From a checkpoint of a small transformer trained on Wikipedia: 10 layers.
Each number is 500 + 50 x the weight over its row's rms, rounded and kept within 0 to 999. Layers, rows and columns count from 0. Numbers have three digits each. The size before them is the row's rms in percent of the matrix's.

# layer 4 MLP up, 384x96, rms 0.183, rows 140-280, columns 0-47
062:476524544475474428410590452523548548462547451508456435457599581516500532505509436462485445507517494597557535546461429397522468463595480495404507
141:637466540574520539436497495512484573531503477531479459420488466542523521550431524418571465476619523486518455420466467465444557484491549480528567
078:595437489490557505441599496506426532472524541461560458361535520570490592472517414543422513515476548576507561468491493511564494475409483498505531
103:538453393509454520487476480489499451529499442414579475539514556481427535507455499408685467501479591539505418597429462510492487562494402476503511
087:558421485556380526443399505587562465519601487500576425536538452506499441435458425497488437492447467547459458476584435557476573612576512576554504
053:470480533453494480559411378512537507550596496462502534574523426491492466482446514465555523558497492461373468476475498493554469518542555483446484
023:530462510464486549489451576527568478541550507538437467553498570492460463458523582484493462472494502417482495469453521568499584562596537597597585
121:532472531431574439433461465530470467445561487456599520543579491516513475493429445413519465579470536550485521563593426507596459533532469581552449
127:500521510467495418442545536407483481483512464411384502499566562498506509598531495418482535528517508430552374555494569566521588601503485513519583
080:389488489506518519431581526507530421563514547497434493455550477570515568572548488500514529488503471467540490609492574467575424566459493460512386
119:473430604511437545571418453507516550495488493449442465442607514507445566409547468534434542504494463559461500506501536500533499510504555504507481
116:474514526594516526510422457561426500511496439530590507642469449460430466512581472537452499525500439421563487504465474562513512527492557520450487
027:567460600580424462538424448497451515641533476519388449508544552498509471480535435528524645518445529525496501477493544457575477555451506500545505
062:601473430431571477475450482469548485550520438453492540629368527481518434575480522558448658466420576518472513513531556506516495551521523482559539
110:482480558555505517473538447441467537503564512445505499460503551597538464516489430478504408587412583468594456547411505495562451545365595616524518
122:570476515499518545447510433515376502415513501520584495509438482520524500527445478531578382507573636482557452464521556537503467516509508501495478
130:496543579434620546459473347560510529414563470465528580470468530432513485569488551473517570556436498496467473544528490460439591512527521476486563
131:548424494518540566492497462574458415551416408462515412546407545433514496512549512506425529480571587512459535554532531488499542585520529383548513
082:590526442428395574508396496542544531462470528617501566505503472523533571567462573481494490551439497473504501423430520404493502490538533492530431
112:539474513553447580546478472453529447453554525554418439492439538478578498503515455568487552509491523406501463477456499532521454540494492489561443
113:472428492572394472443439512620546512495555498519504493543551493459467469483578523550615507577484513507577423548531549457487522444464432507421525
137:566451525481513556454521541523521515497522594562538574476422494498450492442525594439479581465475590525539477472451469550560510469628619433518519
103:539518537570412482583515496567544506475476466594426551512472535477498494476433496545509469515540502497507535452454515440450497407558521410453492
078:535566508529540397502499502621518405559586505480544400499560550552504617529575439468460464537464448570487539459454526427534480565445582481477450
142:477535536573440526429492501548607460398465414529484573623580530469594459541587528480465466480575600547522492510511502439542545506456435456517578
089:493508603422516538543535508511463426482574510467456459532506497549480546505557414397492503502485474543470543517592452499494516484510453576473475
124:475446452402499455485477463507461546507452447507499563450513526535425463536356478523520438519505563458466508464534557495506573492466557555534461
095:561434484533559502500532539540460448561575586479515525461484455538442514447507505426413551461499457533497622455527511515564446587477473492488552
124:535486485444538571495548443527552452463451485431592441532521516558522495497562505529374460410537543491523542488480496505520505549566503573466522
108:464484579506475591475495517490568446511606560440478456635484518484467463517512534464632506600509449569526409473455465532427426526473493618520461
058:543471487446510416493456524427515491567524526550512559467556523555566574395615426540419519533535610535571501507481497534479518525464453345519546
104:535507502548524486476463356529540539513479335393482521497422472519458424521453524536537540551412444452489564532560489526469517471542493490547514
127:535488495405431496508607458589516491491509532547429559556487526533476457514482457414571528506544606457519501517467573593536547475569508451449515
057:525528495531490541486468596495527484441494555470503556385438561619533552508590469457536438492502510426532493406380563550620486497493466466487529
114:437538546417540469586356522510468535509505472576486427572464589377518498527546489482628510469479527441411465500520514529592486543472429481447474
059:505571500538608557466526488530543480539449449590509608462505520428493469476461525479510467455474481467550446451501583517543513438602519487536379
152:495462414600499574392427541513487457542495431527438516521583531496530555521543481490441464528462462421495490536515553479480513533616450490556466
046:503506525498504497450461486559535539510518548534488570533475557512492441543432523506546453469469518475530410479397476535364503472477502483558493
111:453541554500470512445394538460580499508516461462548483482512540585498507548550350521540525517584535512561495458431477453553499480504507471539560
080:517559472456493437476490470456464476527556489411480446510524489508392480479466598536528513485563427470461503457393535534534478554539623426467484
052:502440574518476512441431520546532498486465463574483582634430451514508537552497424471470496575513664426569502544460464546505652543473495505443567
106:559480438542489490521516499537513565564491516551451488600509527560507549536583454365586483463572480435472448472553556466525503456495499383523402
112:491476492556502463547455528489348525503498568558525459424564474525444515535515503528573462447450538567535601537516511496466442578471456500458572
050:596447444521487434478509507531483493534538486513444488471504405536426498547484514462625540496383495465409494531482518520526526556496547481469513
076:425388535520541317491457451565466472451542523513491520576489487428421528495470576469530478473495516434566484483594522471503502487570530539549590
043:572432568541494526498486378449481516425577587488391571490528441520517523492565478552543469457543506460525444502446606446502533487493505510476510
068:452526450429521510484412654486451522492481531572475512497471465514500515547486451599413508503475525548512468479480474546560454516546579481448432
101:605522557567479564513513438455566514532410391498546543513482434583484502591451458474522514501431501480509458433521454550442594507535473489454546
130:445496516486536549406522564518486497505501467614447459554559465616526407511545513427498567556565412574562532474430511585494462442512541456590544
108:537543559497559380458484493471404531461529521493550497487545503513517404549528416541474526470416451485469585461484479485509381559568541474517490
107:627472516441491445489496571490407498417458605463463469456513506556592463498519431583422451488517625507509597496593459485496515551434451530464525
096:531572528558527543504566425493467490508418474582486503471464499489527555553562449435618464559476485552503527459438467482603523556423453572567540
126:544497455544548583483473481539465500452517542431522539409509492555464524387485460500576440528454516491513564665475514482507531520507516462511536
052:547495551503431472434416510436479513456554438545501551436591511550533482535553443415555442490548562625529538457486541447545468503500534548475516
023:502440466624475548388565506561496423506530469466500519548601536541516496482421423496552412544582479486479530458509532523556483461553515521384497
097:518510593458510478520535414484515485471424384487560523476479459522552523536523467434526526515490501401568482493554518591377426541494481536515534
097:425449533495507452449468481504555568492617460544556536614381485438470494528445476521473460600457576480490544481477485533539535445466655452508467
124:407536445519421546515469521575489469468506500565445526486604504483582433477421554593593533413502557538500523487485517557535476517485462421510610
121:579451496475507449501619547520511457544602433461448502494503517476451570454438440470448558563494519494512478546603426490545448653516576448524524
044:446495507480504362484496515526543494609488468577638518502516546461459519489492480495489537532529499495564442488574460544465541416579548488430543
042:543519522470480526478445420498556516599487519636425480439492539525471466420531472478526589529499516456535489529460514541508465606526561510651554
073:520481506534429507527525484538525534497555462460460467597421524549450538460469530526550461533502526542476453408434493420533520494489464511543465
117:541510499458451393560605580505454526483517536526497397419444554444434531605587518487487493456519505566475504461488511607585471588503583403484479
126:471535478534515549419504541555554566504492452482506532523432503511424464490528480557510515422517512497561491548465355462558511622598348428613435
118:443508474591600528535493414481476451462548442644446436427559520517468553478445462524520625540490563532458518469459428564489638536542567449479511
126:471548557528503476470606429429438568503414496541478499455526514546509483585530425376525416501519584515561559508537560492518477495471423521498518
048:494508481501479527537491610478564491588527605527509568486588469586510438562489425476433449544513450507562515477533529575461418544510493508413459
094:494475447525477402474508502504422556465550489479511478440427581557508473464453482444538485433467647502477540485475430534492455479563479541538429
089:503514513507432517468477468552476510483450456514462539551526440488565461515452512514596557533390459554454511443434603572486486543501544510486572
050:552538497396483449501500566547561479519484497591376505519399541479465540471549523404467424539544568465483483459538616490525475590525604513440516
120:473500485489567502546473500551545544536479472464465456495550535414520508511532596489546469497559549442579445431473479483574521532494560399577497
154:581494493571496487417474502457446623507512487493482563517527569488451526484452527482441481532456594422501520498505531539477453567481544551547529
120:529547490481502528546540523527481502514486475424570484516588505566514427537390516517453565449439477501502528492452437475498516498667478535480497
082:510525612531499462471449493541468475516465460454481478430456488508513583533564432455437561556506433466507426437547447446525455538456562533409515
068:489513546517489479617528418510497582576547555425522514574472526405481497558543526422469422529474602493509480529519507455448421501412556499590575
078:509552499488514468481454559497518448503421497542561522497571459536497386443515546528508531553478564443572553293590494481508469543473459451573514
095:523427414588484481503398456511550512575480446570530451476559487509510432490539545618510453464416486523474458451537482393557478442365493475569531
064:498420530499512341550543483543472564505559503544512553522553504484492612499442500529436493485496519527439488550551486530617462586456533431494536
103:543544459509518507505559589578461447459518452480502528448510576483479446489511617565441551539439437537509445498468533563500471529534439533460409
090:537552495492452441460351465505508451514434537491491475448448503425527538535475531510524538457414533454549498587512493521470602472485557501434538
135:436500504519609401511508478590451476508466432657461548497515509491495491584377529469553445417524583452503566438481502544532425469519481432544448
091:574496480511460486439524442433597486484520544456413588526469441479554555584479402540607484550585503368529451508420478540464417548491476475587564
027:546504535572435511395495468459439500468589551526455530533558456558423517582445496476468506570518436497440448503545522478398389537498484411486447
124:462470489505530477487443500399463562524486503509546508427492572533432553468504525518447559536463519571474537420480540633441541466520508515406484
113:488456449477523427519491529553482516419589465543582516472550494433508497505403450379547538476569473442513459521495522473551461523552366491534511
100:569498496558545551486416539408425474522524545544550428540512547550491539418496577485539496518521371505575538537473513508535593524606476525547589
107:529460514425599501462547608516461519449484512478587484523508460553412485528480524521548402564442508538445489510514471504491581558418515524542555
109:520509480511485432509539424510577512491488403494432589463577541474574537437500496346546477478553563422450496488460562493502515521546495442594591
100:549457576512515384476493384526536486506420485514447524454550485461485555556502479583545518542468513425557486561540519495402528550492581417529546
085:519462491507506396464528514481524554522480616525477454553485388524494487497484462604470444544523526525475629533466500574557462565519457482451517
137:496468484457557443536514494525500511578475503501518447623494488403443596662505520450514454446515464401463530489553500548547575510584458469532477
109:459458514533527494444416502479565455533460477445486479496517506556507431539533578454536435451442555491435508497465507483476452504474525550548486
104:585544427495486432495458458552595553482564444484539482444534533577533526567509409527513439441483588452486432504425513577486440460552461517543509
117:448509496388498552445428538494495463440412462505459454598458527513471504538505435490512588502439645432485476488546508505542530650423508469483488
069:475500454470532543511504401502482442610491466566506497494470538521488420444600510518477498496554509402527527494432596446509475462547626489525475
106:454440523409450404570514502488504476407477560546534456533475522482587553475476512454481494452510411476473390444532523602531508575533571419491463
069:521507518420427527422488534543584488642505454461437424417517542512555523392552492498441430542524506439520408469473491561544536629506518525487566
152:497511587508456510517499368517469473492496579495427630532482489505477544506501553514505518668500408560526505460500548480533495452616548492533422
101:521513463493488538510471525561565565448492565502463466633619526445432507486528417465467576473463560455525491504477508448351552530455434434497462
022:511465480499490519472374615550479550458575493453534471602530509522490571559535437561500429542564442465551511519596499553552441593533506472522423
065:530579530498572518406502521477560441511497485462576393460602514454541547472540445526469494563487451516471451429381578544592482512529483501499529
100:461515493477535449494533421468498408603577482465525511528514582519621479581464482471540493596499502487454529500464501556579459502561463516490599
133:494486468548500424506494462570469531655442474535431532476513482553422486458566471457477413457490547543578536605549508475499496453511456405498456
101:513503442525460472481516482498476487509493540607536531485439556463460479548494507439524583433485583461582605524497502468548525483511493447441358
100:401514444597471589442452479556436545565461424511464537478395594490487555503542518501545450451501610454534561498481431531457466522471533503463552
113:450458598558451494410436505466456479604461541511499531501587443556539462511530456462569469531526473529537551529485557556436422525554460516516579
034:570455455500481577560426483527475508481485538457542474501520450456535444460533442510552542492467550493479458526545422463591394558479456522603416
076:546420507555444436487571448480382684428527426578531472479487512450567462559515464494515423495572568466495468447494494470498433460503533497493524
053:561479435533648566553494520486531496476566496487476452513507529435509493510573441549486461489527539532551468475397478443482416516516443496577588
118:499437454503505522453414433556456414567443403454440508576555542574519528588557589486492609469449565579517432494442539582493518505479509433578476
103:500508450534464449510449492493512407418589565398475534431485529503477570574512520430583441481579477444478501513453509556487461529481584429571562
033:543475504429393485463423490552472416545491512577519494575490559559515529513471438533458465501487669536556469410563498401484546550440474420403526
152:492433560379510472511506522556566567522413450537457577549476541513383521517443523532409481484507581520573500477520453575535444484482469592575491
130:511557463566589529483529451636504466518571443501517388492540522458543446525573390525475534541578470452521455473485504475617431492509544473509486
128:453521578455439433487584507546508555500425493507444530577517511481559476520597434410445568529455513545465378524547466635520482555486547502492538
074:557576528533457575438521525551431479587427492512489594528446566531569454549528556443509525560477436504551501534554434476449439500498459522482542
114:501506514395499541455490478512468537527481538433499542539463514505494551523584472583464526475536571370547449495522605478510494591488570463477551
121:426434493531455413519512518470454453550470514536447536454538539492554473482542432506496504534532458559428585460592515547485391551633468464562469
065:517458513565376458424521475527534528460556507573419458529577517521503409494575498522583501577502524547558436568470513546459499496487510547530517
083:532493426425430533516540440525488477486504348535401485518553569486438527436503470515526535507528425440435482507473505562514545462467488553552570
047:486536514498526447546550482487516573533513547567462483508617459491500472519446441517485523534433445431576534610491475608480415504486439454517537
126:475464539403534440480454499521480587556498589506606544463517494404536598426491417482471463488423518482454496638573429551522440473561464496415643
110:528506543602505570552529434501450553509536470603615452420495578467506509507486554461543387483448544490540511599437461482463421544404481542453509
082:500459411502433564536411540540490515566499532531518515451546507512474629413571534551507505509452568506499481455417509503443511541519516540519496
028:555361543455534465497565505472434466460493460518414482480511513484453460462499566540468551523377583402488542534459449540590558561500602476448474
095:546460513488479521492648489528551548529579533444394421420443533577443556367475504501514520449484607482442511533479501511568471536535472479516469
091:495533533486438547426537456493454587496436524544551518516533439447529557503494461429542607583574494492535415408430437530494416458535502460494463
083:517436449447437538486585530498459489518512566455494464528582476476506345418536459501549495483542504551494456459508664514480396476516518503465451
034:454520453626476562484481460500447583452455595483522556465539460501476507488495491530546508455448546490534498487537411449505404443440495488549451
103:394532480460507543453548456511496574586568433479442558554578571473567377573549500537511529477499544576497475527524495570577483497497495571448499
067:533427541551504476545432476495552472454473650511482453514493406592519510462470463478531441516428562458502509621545475491486485505548490571579550
116:564474504509518525495430475506523435608491438492503499553458494624432508484442479505549387595496561448513547561459540550544491577536393503379625
114:417524591498585444527458496607453412456499471464497462512514560481575479520369427450436520509465547448483468514547548551462467503549512526493517
120:544525522581470506496416454551487557487456557535409499490535491488532512531620502564511450519552458464595418571443479526461463500414513534550545
095:538530429460550507506411471466457446559374506516495508447545453508498471574532444463531456478523548559598546518525545475496582550421402512414449
107:581524412479547481404482475475428482506531481459461486621538562478550510483534475435449444514513524375420491521510482584498565475452574455529516
104:444502556444501487527498514568512595451432517461480398506568518451461369468607410444494531487443579459533551509555492509493446540451545501420543
082:543444406465529588558457533520496549558508457605476415439516535415556522520433562476488454588527500509453560443491547540590578409625523525529592
037:561475595533479518445445448490472481507565511473487516423559491519558553478522391419478558564542539496541454500502475522566510536447486529576398
123:573513498498493489491488583491511475413495489524483598482522559556535513567566538496413527527549525454638487485495480499531516579420496455464495
025:406491535528471459606502469522480493525544468557482450571505522478577517443488533520533632485510439437589447486455573560581437485485413488514474
# layer 4 MLP down (transposed), 384x96, rms 0.253, rows 140-280, columns 0-47
062:541479520491483465562439501435459483520519432537514620459498468481337541562514551509503512491484441506494519581386499439405497471620479465627520
123:492520490432441522473581509523480539500575542466435404434405500559462483554474489512538457449540450473451551505526543404496495481484502442543534
077:439390475475528517588498489453565543484419553584438565440594508480578471391541604522548506452456398458493575459550517521518533428549476545571574
116:560494390511466497477475473560483473474552390565551535427506574539484535512559502429537536500493536463602418534471525528476480514490511453505489
086:525459496485437540493436506467520380495503491538496520517449420498496491427613436490523486524518469436428559518524464523552445501502515523467567
049:538476514422437429595421608450502434533556557466486503461487535457530443507482491453453462446509475528501418515490499512445460504464548496484453
023:455562416523412426456527571491461461547463376413573569427501457446574542442516455510450513519616521560534522585507495470401552460474523521538444
128:492438568479398481509531439574538541563490494430577518495490462511449442506514485388452466572461577513494479589383443459469469571518470457579555
125:579524543444531448535547553438551432458558537449433448473481512558501483539458467541615507528404511459533507511542498391506557461461440468560492
091:563518501523467464488550414494547485430474496505512500572458462551480400462456502474481492548559471436463466423513399526514482472594492529522534
121:476522488504506402409552493516442572558476434487513486552481453465530507497537496551435504481500595426499508582528389438427489526469441454475557
107:385504539495521413476457565421441513503517511496453462485490546514468431573587563484509485343575400420543568516469524512500469468537494430562441
028:465559533454514455573505481436469506474462474579535537512483472453466473591584399465515534472448469484460429471502432511500504549407525608614550
060:611504416416565451553485494479551540522480429387500510503400549459503519520538592573471467479451545512562466506484503509396482573543582473529482
119:550559538428490553510544484498487498526526564550492602441516528560425426451487406433491506486535468458583472511427525559583459472570491558456494
134:592507590490524486532536465519448543392539515485526377499501528536587512521564469502518399474486593541573455382485458510476466481475387570430513
127:547518516491504499514527460499481530466501558504488546535658580437511431529424464477451447605473487429549422453568520617409491475528545482413476
134:506489501446511541418481543464513431505505382469606472525531473543399515497464504469455482386477514555486598494412496586579491481492489512501559
083:422549547471450390460571491473527526553504420349571518555497529568519570503515429512607439410492487531479535537526427459443470496453502524506515
105:581522449567504508518526573503428504516450541506390408469402512534421459554472468539494383455505475477498439442490506522513495518659519463473541
116:386486425452501465538484508497492602552557434501469468483532529534506385436640538561507419477516541465523480508494516488474435462515364510511556
133:494479491445527632538460508459542499447501639534594453454329487502473516526512485481441489425531589469508543591469541483548430484456463410485506
101:532438502566549526455434486433543491439547450469502453522612400480488533512455591494467480563486433500555535501510516536596550524551501512479600
072:571497446497490515522589571484504493454506522565461517463577505575553529518499464473416536365450494405536586512494502510413509533498546475473485
129:496472523458492468566441437488432476517594494537578434523506518507532485523544482443479513484622581432443559597457493451528498522474515527384566
087:440483551490522502588562427521573504498439491466479521465563442483559468482553523504457407510529480504549483459463554459581529463570526542410568
126:468446456536521505518518462436581422491422507553514444591626509493542555505376507484459556486500472501532530466511441501535512454466433519542413
094:515497452572536417516604632516560412445486520537441504457528455560503443491568481477463458505470417549495387547426473442541484439504477482595521
120:484471480417459514517495528469447566545502486485540449545571561473526513460560567560423618465480531439557545429521538443439486455507573497498481
107:408492537518472414450563500536443518487446410543477526497497598479467514406584524459438575507516581493368539502547454456530508392565495466436563
055:490433527498501545520481490523491466548504448482465529431635414558474532453554503456502495538504471434595471578514463509495440566530397489410530
122:479585513496604501527579493467485466462517398470406527490476496470440498487499551479405364503505543526506557495535541500484505609553501561425501
125:511454574521411436551609416539558537490484488467427488464510561468449542550548448448564499552484558532502398505498456626515426570485467458396420
054:545549468478500591492454519434524487404491576504477516446499427563477500473514428534421460532531520428451484417406538534517411499542502455502545
115:514521496441505497600524538440512561643540476580515450449512392525410492488565578411504443420577505539606497530447479516548511494471518579524508
058:462546429503535488451510479458468485436406541551492518542487594511491448458379567504491454520473470461491491408503532431540467629506440518511396
137:519476554530482481447484423434586585483457553512576566465437506489506496515495501481430520503447490642512477493440442465435452564447552526547423
043:410540481472515500507549512461587419580447473455527631520530555582458429500555523497476542548508414482536419491507568531542495458522444497540557
108:507566490445446588522373513547488470463492516475501466419518561474449512476568508515433505435557551484515487450477568386543529485504476425500551
072:621496507491587568622455583459525531510408447445543553530486500508503497448469494567490569495575439537540390482582471524498430457496507445514394
049:561485528462540528488523453461431523626468402451467600506464556533453513557510522515476480493496572546511493504541511448584460462543470503463491
115:488536536532527488524438437517484422454546525564551485486560508471583562525531519427514464481502525505473498460500488469509552424481448487546481
109:463541494470473504513552493522523406474496396506602559570449449564532501519488588543548491565560541497479526492493559419539478536470440474480515
047:483478464501437426487514482418550452520481393578474450522572471519580450440503493479462567470484502513521436538476443544509472493598535512440540
073:508488543427487439512486450535462622483447452493520486392508653483535503501514527439425463493446523541573480465560494596506474502458483513464503
039:484564506425475542475492492472540480407465520552418564509549467463416470530467494501453481502485476510531510502465487540523568471578512566590503
066:469562449486583472546513483536462582518601482576536448449543498509559539501489555448519491581403517386514452572486501376551512583478572565405472
099:510528503492549555513511428463444480548596542529457466432505451440461586560510368495496549495516544560526550496538512568422542447479533440467468
129:517499392508467474498631454558563386544579506446563503510417387498548542485475485542562430509463530541467564544518486514533581486429507582495505
101:566373477554480540516461488460461542463447471432487499492494432621501498490501504558541471430557579413523525487503575446420491486458476491377506
105:445528492484474483533541545495524316535458502505455591480441486514496593507477595415544557486471466558468592461451562485461513448533459467477566
089:459501512595460479574418521466597461490436526377585473495583441563550555544442506418552487490452397538459534465509493509566487532495437444504507
121:395568512570496531468486463445498545503459405467472482536508517421561548510494458607471511562430583541367463532479518577464600515430485527500548
050:391490447450435520558429475453515551509537486477521519517458458543515560553586502431456445413556451517454503543501472491493500444480458572583537
023:559468492472600524443479569566535420549408529564456507498532539526420481605465554515555504489465522544533455457388494607460440530518476592517474
096:474474501487492481494496538499399578558448581506499452522466588457438565478469376444504443471532476524522583489470398563555438537564471532501613
095:480537521467564418439508598540472524450578536449503601534446600399460471672475499539517473529482586505437489497527536510540522482539531446516531
122:446511517513422488458430467440554442525489488483449471482488601502449530486401566512641490468473503502481534425519524553423508605455442378513475
133:548472530537508549484444483487441548456521483553367504573548494538603509476519520526510528561472558459532422395522532483475546596490411571553413
041:477576491559444458440555458532541526563613460450479496462545497533401552493525521453589426443534522502515373523479552462456490501541500484586449
038:503541498500485506463544460525501498527524398579454437413402434492521552485566577464529494580455460466454419486507466523439466566484440507588586
071:464478465615401400436525488445555479461553370520571532464505525516488479509536521527508512524511498551459453463467427541522510387431494518469511
126:548503644520469524436473497461491501403592493538509559464422563505524521537579502555557443381573468507552491464507509508528504597431502459458467
121:392528557469572510512413533465522473566574540487512608478521567507493419434485501482549542476592487537597539578612398525445564504493433482478473
115:529489489386468480493438532434470475501493487507510537515498562561573461489510481470558523555452532456488600489499491444455524523517486495631489
133:460464570453532482536543541569547524447467577514570485476479512531589529526459478469425478620416514536536553421485522535490512429466462407564369
046:484605481431374508526449539529455487524521483434527533448521532514549561449439524519552545456591558549514520534501522503471515476386516467477472
092:533492602480510576561594550416518488473451548480444527541503465434519382483500540461479527411497427469525509545511414506480505457486560524518489
084:471480504535488484480419456533495417431508543539510470434482497513626552533515563445646502431475539512511524454467526497427495601528533469498579
045:527569446431423406519521549485543491442423536517386507519480551541455533514507524461446445513577522515625483419580564515528595506559573568508578
120:524550557529516535559577429518525480506451534394584490410480471431512500492437511430467475529497574561531458516547512526466506520488574446545447
161:580494538556519578508408594426529504545503414542468504472526524456462552537478592502561527489481437557525594510459469475444575455508432472515472
118:465506497433525440406419577497510495516572495430594511441444617611466555479424528531516488568561507454487561488481538473516444528463594499510493
084:538534499497524550518476494515550535505603412407516511550578477577456526409582417472535446490538450411431533527430533537481518561492532456551476
063:452586554483531538491440425520529523490415588482616570447550546462573470548449539389460453516451534556510410531491433467523456541554498516517454
079:440536443519467475532507567414469447510538500481602453459486502420558493499522485437526506492532382453412567553569497413499470460420476516515519
089:480519508508436467458600510462530500424579509377486467584486457481469563557454486500494524523496499516568667594490483526469469498515471514562508
060:556390501568487458522519517475379560545479521546463514558522484496508563485537465571461482542545466589530421561547482510473499495438505584498540
099:564520425583453520498422458482462558471519469569534551507474534521436511536493571528490587590466395447532569522497543482446505537472508431488529
085:508478412436529480566484485431549586498405483487457523598448504531564498562411486547445557536564435509488558559496483515482503504503536548523484
144:453536481432542610433578430546478431605419522523470434500507513459440498631610565613502512378421469511444456503482522412538458542548465521505460
086:430540503437502508442537436465574492504524413463501462510501481522534538545529495592534525387512472395484444494471433482501590406472512472524547
027:501503522460524545444517555467550492518370405474521497512459517540507499442557588482492430516464471449496509464466563452452498460497487512450590
122:588572421526480443542459485486504478515498576467451537427563457538614449499556477470457483506496543504593493518433440471498534421485537535526541
104:429469453510472523615537509458538413493540519532491438471453529493480513434436492472478479662489524512482511521514465459485434573637408455434459
091:500476508461563525559445455423563560425517526513570402505387563558579458528495512479472567474442523493519505530464495396597576548555544506510575
105:515522479451479517406599539465462467442500477532548423463458460573535615503504542566560508513602604537500479511489527409446459547422496513496518
104:482648526488430511541570485501531460498531535428474554485477574570510594392626484501528467493559552492515503547570440473573457430465518431481504
098:575457493543490546457494495479564396404598546512470481529470508458513501548563558556541481507462524424505563563426460521478531455411508390470533
083:645527453451510455463475485489500525585526515469505482468482469477541451471468545464489479534521485543465468475579488532536516499423496498405491
134:471539469479566444494504440499462533553554587572504481504530539484504586472504443439533485583558426540476458424467414496463435390388471590488492
100:544403479566545392546492517534496507443629454538570412413495505498516419487392446506597522493454534489467517522547606493483520492564523454569509
097:519485548443403539538545555607509418489609535524497539474544399415454389539599536462500489504519552483558472537542455404492583514499490575460446
130:454471417479478444488421485496448406449446503596489471546494471486503496539451552450430551443472409559552410487504516537613612567585511480507535
071:458477469520527525501523475467438435432437470451500489537499475502616538430580479505529576520520406558572516537522501507490466577477487562510357
111:466585416458549493481524486511569554489459554431507490495581588429495486405414452451458502403490509480485476500464496522484460478492574526593567
069:503567401541449441420451501461524488472484523505528513397506365485484589492500458464456508523570530488437506491563537494385531527520571513525546
154:373524473515496483434450504539551470608500460471513495508579530476595486437485565476460473450419506473434519514532443524592484506460460537498428
106:567541450458538445515572504507551524448499624563482450509482385606562489488560504501459508468439464514509462510517386488450467548472550481440386
023:501615506492543588597453490457534523520539439492408569536557591538503556472497455489473486408522443433481399478528535439484511550454496516619395
057:572461519454459461537436565524428457519499493533452501387582585512410475430564538557425478503494431538457558520452517508512446385486501466460536
096:477416492542457506378530468534475455483495578412506461544481533523467554550471497538527535558484559609485519517460572446503480481560490509429469
131:433469610525472442492464556503523466445516433518549425476472545533524511521509522467498516464438472430557508504560543446593486507446469510584438
111:517540458531410495576472529538500534477466491564464476464555403559441422492477504491584516509491488523470488555484522489416534496523453366508440
096:523486415467575514534504502560544424481513523472475509492485499456451432479550547446492519519477523529428474583511546577431481533453515545465475
112:500595490633486497466534516501509497554554495475517527528437416568456606503470507500457545462502488503408506549487465505460506501449654460503457
033:576485533499536587564460465502510543515352523527437507496502563493474417448535463399529466522485478455517503493526458487447488486546520510436462
068:465471503525484529480472500502562467490416566555459513473492549493501528505502501501431535479528498543560464443514467487529563396479405516484437
050:576546497500479651542482517512431532525415537460440501509529531415458529590393457524465464416487456537494435555443499545395472483562498502417469
111:520494462550503487578510499496443603561524513479452399499519437591516521473463452539463465526391553515566605535482535538476456563492608495503553
112:491470482500488467473535447412458478478511508411449492452576551517543504509537503524458516524433475491560548480578530487451422554464549441555467
033:484539456492566450546579551510601462533390514546431485519516581566438501534504583398522410429484443517557473517441487582505512598455429512541557
154:525495509497424456552473475567478503494516450579472396571428564513429426588523576464544509567438529511548438551534549529535509469443544592416413
129:576519501546517461497522590440460493462521484513538372392487574520447511622535538524525488530496361469501444549499466429459420533528548500442508
132:501429559554465549480542434458462445482488457508564543467477535383520432529452498421566513550484504439497507525511528496547519509533524497567545
070:600511493434424482554573568535505478501602438498554519522520520461382502448492502471419584483484588561489419541532454493460534441545618534493515
112:441456456422530528413425529528518503520392574547483522465472620475516473547531597554515464531608505393544521456497483512574472586559511407446537
114:509511548516492512466511530475514531505467423433467491560543474578484490471520571494447506484472544540445502515484462484468519505389543489361456
055:521467541489457462500516511577526403533535340511414503525529488511472469435579574532556458505465509462505532449440518537542557455542385508492596
084:521511477596523488523509541514509446527474426485555561423576558422462467414493448428515522448517526456364493458543473544602502589472502557550568
043:483488459486551464535531594516403458508504403498562486520473412519509490444588499424501538431540522574576483469582527455560403525486485583543574
114:552563432595587457563477503473588581522531591462514427540495542455611504478445427421461558445458548496439565499507555503547466458458434464510576
110:479494469504443553500508366496433538560433553573491508464435536431519453457538565534531519445467543472452562499440407466419582547449495468540412
079:366502508523498428539538513488420395561524429412529523472494490519474484499495453417407523421575492555482484577453521454473505468419602494465502
030:527436512476404512522476525490492502516403521544422571484517520456522446489530547560480589474478523602558490505462426441509500493537500564526547
093:447467487550448424505509462518504567448494500538503508531453510547505444534492566559523519519501448505411561554524425426406501418415485499498472
080:494375541592521489575531531488548444486584465445525472546472469534517594465461520527500419452508408510469542521505474399431544464494476501522556
074:533455390507493546505500552596495540588524457440552541500529524527318526537544457480465508503576557529577547490504432476500456426477505477434459
032:600545471485583445435504501552487559477429508580526468527551473492516419513514602479555460532442443565530547457519502490493393464479466572527507
099:477502424488456505432475523520478551567440501488348485496525503423596539525470416529574516624560582519484527507524406480425506456463459518513553
064:543498415472476505476523302537553575479488581546502538522472537494668507561504453484490524499534503535527493417516521559483451524467518502459493
112:495493432533483547516536519472493514440450447485514530588504616542563525570458469540485370482412445463530484550527478497390526574492509567516506
116:436596517385566389574505535556493471529503492475535466544542625553555567466457513469426425467544577455474464527517548509544478496610484501498531
115:488485552459474530511516516536558484512540489508484532562489449534436505484590510571449499553554488485504480544535523492483554433465444452539580
082:453515528438548560464533419551533577484461539484440472504534485551441538555434562441451494526515505651454547538491524432546484417526552481576524
107:430573456533577464534446459456560526524502454506607398473487505570598526391474603539491576415432534525471504546451548560535555511516544526507509
109:462494449502458482541517521556518621392526435466485476476516467469499529483482463549450520506512534600447558536609450488427538481464459580519466
077:540498586493505487481493615494439452501460475511529392459550472461467605561562495583572455562537487504455478519558393419447496415523537575509519
032:462529522445511511527502503458551504468534452550501467463505465468562434435604504514460475456529417467471464408492539538498548422484423510583618
116:452500474459420506488470544506519539436519452535480460511460460567434583505593569515428561602554466585519550539590525524495524451449576519425478
026:547489443513470516601510469461445483494478572540451572444558499469501435468554539490509569447548483517533452402495472465415427594545550545536481